config.yaml
num_hidden_layers: 9
hidden_size: 640
num_attention_heads: 10
num_key_value_heads: 1
head_dim: 64
intermediate_size: 2560
vocab_size: 13844
hidden_act: "swiglu"
norm: "rmsnorm"
norm_place: "pre"
norm_eps: 1e-05
positions: "rope"
rope_theta: 10000.0
rope_fraction: 1.0
qk_norm: false
attn_scale: 0.125
bias: "none"
tie_word_embeddings: false
parallel_block: false
init: "uniform"
init_std_qkv: 0.0191
init_std_o: 0.0
init_std_up: 0.0191
init_std_down: 0.0
optimizer: "adam_variant"
learning_rate: 0.000507
beta1: 0.95
beta2: 0.98
weight_decay: 0.24
lr_head: 0.00285
warmup_steps: 261
schedule: "wsd"
decay_fraction: 0.683
decay_shape: "linear"
final_lr_fraction: 0.0
batch_tokens: 65536
max_seq_len: 1024
doc_mask: false
train_tokens: 526900000
max_steps: 8040
dataset: "wikipedia_en"
Each number is 200 + 20 x the weight over the matrix's rms, rounded and kept within 0 to 999. Layers, rows and columns count from 0.

# gate: layer 3 MLP gate, 2560x640, rms 0.0238, rows 436-444, columns 384-511
# up: layer 3 MLP up, 2560x640, rms 0.0236, rows 436-443, columns 384-511
# down: layer 3 MLP down (transposed), 2560x640, rms 0.0201, rows 436-443, columns 384-511
gate436,190,155,203,217,155,213,155,206,224,194,210,209,192,199,206,206,184,188,218,227,233,220,204,194,193,166,199,249,229,224,203,189,236,227,217,184,238,187,165,192,197,177,184,192,195,212,165,215,213,182,202,221,163,195,194,194,215,182,201,210,218,199,176,202,215,188,195,223,171,183,207,182,212,198,227,188,194,211,160,173,201,186,213,203,184,220,209,247,228,233,211,199,220,199,222,213,224,227,191,194,176,212,215,199,217,226,163,182,193,185,183,226,221,234,213,190,216,205,166,184,199,214,228,207,173,203,224,187
up436,206,182,193,195,161,199,169,211,212,159,194,220,194,187,211,216,203,181,220,197,239,251,193,202,158,216,178,238,217,181,195,221,243,195,232,178,253,157,172,199,172,201,182,188,202,238,175,183,203,160,194,202,161,166,205,198,204,196,219,214,188,206,167,207,189,193,197,203,169,181,189,221,222,213,225,165,217,243,179,197,197,211,190,205,177,211,204,191,191,199,190,197,215,199,194,177,220,183,186,190,196,211,229,203,207,224,166,169,193,219,204,203,198,198,206,219,180,209,166,203,242,229,197,196,195,179,218,162
down436,192,185,186,186,202,214,212,223,217,200,213,206,222,203,204,203,201,183,206,226,229,166,193,192,203,216,246,217,169,215,209,186,188,191,207,172,184,204,183,220,196,205,212,199,176,201,240,201,187,180,213,185,173,173,212,194,211,211,170,167,169,208,199,219,220,199,197,200,180,207,155,187,203,193,204,203,218,186,198,194,177,212,197,221,206,205,212,209,201,214,199,185,183,159,236,196,224,204,178,42,207,232,199,202,219,190,213,193,203,208,161,195,217,226,206,227,211,201,215,211,187,181,193,227,206,211,186,223
gate437,212,227,192,208,182,225,218,194,209,246,218,193,148,169,240,183,216,192,235,186,197,227,160,186,224,206,189,157,165,233,187,187,185,165,180,187,225,190,204,254,180,198,185,191,207,187,193,250,195,170,193,189,194,189,178,231,203,215,220,219,217,184,211,200,234,202,170,185,222,210,201,175,231,243,179,225,235,175,190,155,185,174,205,190,231,185,189,221,207,194,158,156,197,227,175,196,186,208,188,230,218,182,179,224,194,207,198,179,189,189,214,210,240,204,207,142,178,198,229,173,231,188,174,214,191,217,198,148
up437,203,181,184,200,233,233,182,225,203,177,188,185,171,189,166,253,252,180,175,193,231,184,193,222,226,204,200,240,217,187,216,239,191,209,177,172,207,218,182,204,216,210,218,198,210,209,203,172,241,219,171,199,196,210,201,206,247,182,166,194,203,195,169,203,144,181,174,210,193,209,189,176,236,190,223,172,191,198,205,225,197,199,181,216,171,182,268,221,218,205,213,219,220,193,182,183,237,203,235,180,140,232,202,158,199,225,197,201,214,202,187,196,167,203,167,202,209,150,181,212,188,202,208,200,188,154,199,244
down437,207,196,212,185,229,216,199,210,184,189,201,201,209,206,198,217,218,194,161,180,210,216,223,206,180,179,190,166,173,205,201,206,185,221,193,204,215,197,203,213,210,197,174,196,218,216,173,210,208,201,192,197,181,186,197,196,164,196,184,212,217,185,194,201,203,177,206,206,224,195,251,202,199,194,223,191,208,218,207,177,210,228,181,207,194,220,213,176,190,198,218,203,194,192,198,204,205,194,235,350,193,213,192,208,201,198,204,204,200,201,184,178,178,211,214,221,208,179,205,202,204,200,197,198,209,195,211,217
gate438,187,186,227,206,199,196,224,187,196,222,241,207,209,200,195,172,192,198,213,205,225,203,211,230,205,178,247,219,200,214,162,192,216,206,219,171,217,215,218,194,217,216,230,195,184,225,195,220,200,210,181,198,206,203,159,218,178,227,189,163,201,195,175,207,174,182,164,201,187,219,181,205,210,206,169,199,210,194,226,186,220,241,211,211,225,204,190,199,223,203,188,195,178,210,159,180,194,204,203,201,192,189,207,208,209,207,182,213,206,234,182,208,202,179,184,189,156,187,184,173,215,197,220,230,196,206,189,211
up438,224,234,196,206,196,227,194,203,212,198,215,233,199,219,176,188,187,213,242,179,196,186,196,192,200,212,198,211,230,207,204,201,223,219,209,204,231,210,219,203,208,216,242,186,208,203,186,221,197,237,211,197,227,193,216,201,173,233,166,183,195,188,188,186,207,205,182,206,222,187,188,201,225,207,187,206,205,225,217,188,187,212,211,203,195,189,186,196,214,184,214,208,210,167,198,202,224,240,188,246,185,193,201,213,219,223,235,215,229,180,181,191,199,211,195,182,207,180,235,183,186,204,204,201,172,228,207,208
down438,177,215,196,204,217,209,198,207,235,198,189,227,206,196,180,225,212,188,187,210,200,235,200,211,204,221,195,157,234,174,180,204,183,204,224,209,191,196,208,207,204,205,192,191,173,195,217,205,176,221,203,201,189,223,215,191,178,207,209,192,242,202,206,208,185,150,193,184,185,205,174,187,212,208,183,202,214,194,183,204,214,213,222,210,189,223,189,240,212,193,184,220,194,186,211,203,198,211,211,154,202,227,199,214,224,215,221,200,215,223,197,209,215,204,231,181,241,193,183,222,239,177,173,206,230,209,200,191
gate439,158,252,230,245,192,185,155,221,244,209,232,178,207,233,211,213,256,220,171,155,204,226,192,192,191,160,183,193,211,188,184,215,190,185,215,151,228,206,235,214,193,198,187,219,234,187,181,236,204,199,235,194,220,216,232,175,217,177,188,212,223,227,220,157,248,185,163,203,162,169,219,177,208,217,134,226,183,239,177,228,191,180,188,207,222,227,227,214,211,188,152,166,245,219,208,177,212,198,201,212,225,200,188,223,223,175,192,242,195,227,204,224,188,212,193,162,184,220,193,168,201,202,201,237,238,160,203,146
up439,160,222,225,231,180,203,149,218,220,227,234,196,194,217,228,205,211,229,169,184,220,224,213,167,186,154,193,207,199,179,166,215,190,192,224,178,241,206,246,213,208,198,211,219,221,179,186,235,188,177,243,186,204,198,249,155,184,192,156,198,216,207,205,166,227,187,163,188,180,178,198,181,206,185,164,205,174,220,207,219,189,176,183,235,221,203,224,215,218,190,161,198,232,226,230,205,239,196,227,209,207,201,175,206,212,174,161,219,229,216,181,218,198,206,190,168,169,198,177,170,218,226,199,225,246,189,218,149
down439,177,190,207,211,175,240,201,230,192,210,195,195,211,197,184,231,191,210,137,211,172,220,238,223,193,189,190,212,184,151,184,202,185,217,205,201,195,216,189,210,218,204,159,227,197,160,264,212,225,255,213,197,198,217,204,191,219,187,195,187,226,225,217,173,207,206,204,210,224,213,154,209,209,221,189,241,176,192,200,204,207,217,220,196,205,219,210,200,234,216,190,195,205,220,215,218,215,192,208,111,234,181,195,205,205,194,214,205,199,180,184,236,190,161,172,177,215,209,187,181,187,178,236,219,189,198,176,180
gate440,214,175,169,184,226,175,173,155,203,215,182,216,175,210,195,175,169,207,168,216,200,185,179,170,244,200,212,223,210,201,247,204,183,198,201,174,191,210,223,182,184,191,199,197,152,200,198,201,162,236,204,172,221,208,174,222,170,212,219,195,205,215,176,207,246,182,218,168,206,214,200,198,164,153,200,168,204,224,185,199,186,212,203,224,191,194,229,199,186,204,155,224,202,180,183,221,202,210,176,203,158,221,210,183,239,190,185,244,195,210,203,189,221,212,169,201,207,235,210,222,208,211,186,197,222,224,194,201
up440,206,221,211,201,151,231,205,216,204,193,180,162,193,218,187,176,226,205,214,199,175,209,184,187,216,200,198,205,219,160,164,187,217,166,218,225,185,193,185,174,209,197,196,221,220,177,193,186,236,167,194,214,169,222,220,173,214,197,182,203,195,203,205,202,177,228,212,206,201,167,215,209,231,219,208,202,205,184,208,191,245,196,191,206,200,196,160,191,201,198,237,178,187,244,220,218,207,237,188,175,210,205,210,221,157,192,183,170,203,205,185,195,162,188,213,181,174,167,207,208,188,206,194,184,185,168,197,198
down440,197,215,189,214,203,202,216,222,211,208,189,179,189,200,163,171,211,195,225,174,191,186,183,192,190,175,199,226,197,164,227,162,192,183,193,218,169,220,206,182,218,188,214,211,222,166,123,213,218,176,194,237,156,227,206,187,167,197,179,229,200,216,182,199,215,227,209,183,187,163,362,215,229,158,230,196,174,188,214,203,213,193,179,202,222,205,168,214,212,218,205,202,214,232,177,199,185,206,207,337,189,212,190,212,180,211,208,167,205,200,172,191,183,201,182,172,205,197,229,204,197,199,188,216,202,184,226,225
gate441,224,193,215,187,218,185,222,202,210,198,209,182,200,177,198,194,170,204,197,185,170,210,193,194,211,219,212,173,166,202,209,209,215,182,201,165,210,177,216,173,205,217,216,204,204,199,210,186,173,208,208,227,176,200,204,235,168,225,189,198,181,181,221,219,165,228,209,221,227,204,189,193,182,178,182,170,227,189,200,188,196,198,192,195,177,199,225,200,171,219,198,184,195,205,209,196,203,195,205,190,205,257,195,199,193,166,199,213,184,136,188,202,189,215,198,200,210,194,222,213,183,202,178,182,181,187,211,194
up441,222,201,192,194,218,184,221,230,177,177,213,207,194,210,243,219,184,194,175,208,183,166,200,186,206,198,176,201,201,220,213,192,207,187,240,162,219,181,222,194,230,227,185,197,218,182,184,209,205,197,181,220,184,217,202,217,190,211,216,199,184,189,208,210,163,210,208,206,216,211,195,186,182,176,200,200,190,174,205,224,201,205,209,188,173,226,171,192,172,189,215,190,187,177,209,213,213,213,222,192,176,243,188,204,198,208,213,222,188,193,165,190,204,180,199,217,227,203,179,218,194,182,190,189,249,200,201,196
down441,214,208,215,202,195,196,176,209,184,238,190,207,201,233,201,208,164,201,179,194,213,159,222,219,188,208,193,176,183,193,190,192,190,199,222,175,203,177,169,205,210,189,218,182,250,188,218,210,182,197,207,214,202,183,213,213,169,174,193,209,201,216,191,224,234,206,211,192,228,211,179,210,203,205,196,201,175,174,207,216,177,221,241,202,197,189,177,192,179,195,191,188,202,199,202,226,194,199,232,171,179,203,199,220,212,205,199,199,229,202,179,196,210,219,207,195,227,184,222,190,208,167,182,186,221,230,166,226
gate442,209,178,202,198,217,216,222,177,192,211,189,209,181,182,178,194,185,215,196,218,204,206,191,237,204,168,206,189,191,195,207,203,205,212,237,172,224,224,192,168,194,207,182,207,193,225,189,182,212,191,201,209,192,221,173,215,191,191,213,227,178,204,204,182,198,179,193,204,179,214,217,204,185,187,195,214,170,182,189,205,217,188,190,202,201,219,203,180,197,203,221,194,187,215,161,188,185,181,186,210,228,200,191,209,171,207,204,192,207,201,209,194,172,199,198,205,222,214,205,202,199,180,200,191,166,210,201,208
up442,193,195,229,231,190,221,207,194,176,237,178,194,173,209,186,195,179,191,201,225,198,174,206,215,210,198,211,191,211,171,195,208,176,203,186,172,213,207,182,187,223,214,188,176,196,210,207,180,176,221,174,214,211,211,190,195,189,193,194,222,193,179,213,202,186,191,225,197,194,199,189,188,195,182,188,215,190,180,174,188,209,152,202,201,173,210,222,211,194,197,225,207,204,170,198,173,190,175,191,205,218,199,192,209,211,208,200,197,192,207,207,209,213,214,175,194,204,211,198,203,171,211,182,184,217,188,196,220
down442,213,178,200,201,195,200,178,174,203,205,206,213,171,197,209,199,206,211,229,197,185,194,208,224,209,194,203,194,198,228,185,195,177,219,213,174,197,220,183,197,199,172,217,190,219,219,221,171,202,198,186,201,222,185,171,194,208,172,167,197,182,188,192,202,190,161,196,202,222,207,187,177,219,223,205,226,200,150,202,217,186,201,197,166,195,184,223,205,205,185,193,186,195,188,213,177,199,168,189,135,215,202,211,201,193,205,196,198,213,200,196,178,207,199,194,194,174,221,210,185,215,199,217,222,220,210,183,187
gate443,208,184,194,195,179,213,200,153,189,199,238,209,214,185,194,156,197,220,186,214,192,210,195,192,201,220,198,231,187,210,187,207,203,229,206,211,223,234,226,211,200,171,182,188,222,208,182,245,226,227,207,170,195,172,185,208,196,205,189,208,215,222,195,210,202,224,175,187,224,201,213,216,168,215,182,183,192,192,224,228,183,179,183,179,186,202,177,198,196,195,211,192,195,188,215,169,162,189,194,198,182,219,188,157,205,215,208,157,207,210,193,201,207,177,159,167,190,228,201,222,202,210,172,219,167,244,190,200
up443,230,207,203,212,193,188,222,200,179,204,235,201,216,210,192,168,199,199,197,183,165,210,211,211,208,226,194,215,199,211,208,225,167,231,197,236,215,227,230,220,201,187,196,186,204,219,191,205,218,201,194,212,184,143,197,197,191,204,211,187,186,196,189,184,190,212,145,222,204,226,207,213,147,239,198,188,178,172,199,212,153,186,208,209,193,189,178,213,210,182,199,226,176,191,214,163,178,199,194,193,203,188,206,195,216,220,194,172,203,189,221,190,190,171,175,177,228,239,164,204,218,160,190,230,204,243,173,181
down443,219,204,213,195,207,207,214,207,178,189,222,229,198,239,196,217,200,191,179,165,201,186,191,211,200,194,193,200,166,189,180,195,180,213,222,204,186,216,190,218,225,218,204,212,213,198,303,190,190,186,201,176,167,190,193,182,247,199,207,200,193,212,206,205,188,206,218,181,206,191,135,201,203,185,187,201,230,163,221,222,199,216,176,185,180,223,196,196,188,213,215,176,190,174,200,186,220,162,210,59,200,205,198,179,186,202,202,176,164,174,189,203,201,196,198,189,217,200,168,201,227,155,157,208,189,179,212,229
gate444,158,179,237,204,214,181,213,176,201,207,233,162,189,200,252,169,193,205,189,197,189,199,207,199,197,205,210,246,174,210,174,194,218,150,210,202,190,218,216,212,164,207,175,216,194,203,182,230,207,212,212,198,205,204,218,198,205,167,203,192,194,197,193,213,215,189,192,195,184,196,171,184,211,206,198,179,209,215,185,196,203,203,189,186,188,213,203,211,209,191,200,200,202,218,180,221,201,213,200,204,226,205,162,222,196,203,178,203,188,214,247,182,199,212,203,192,188,175,208,212,172,158,226,193,159,198,199,208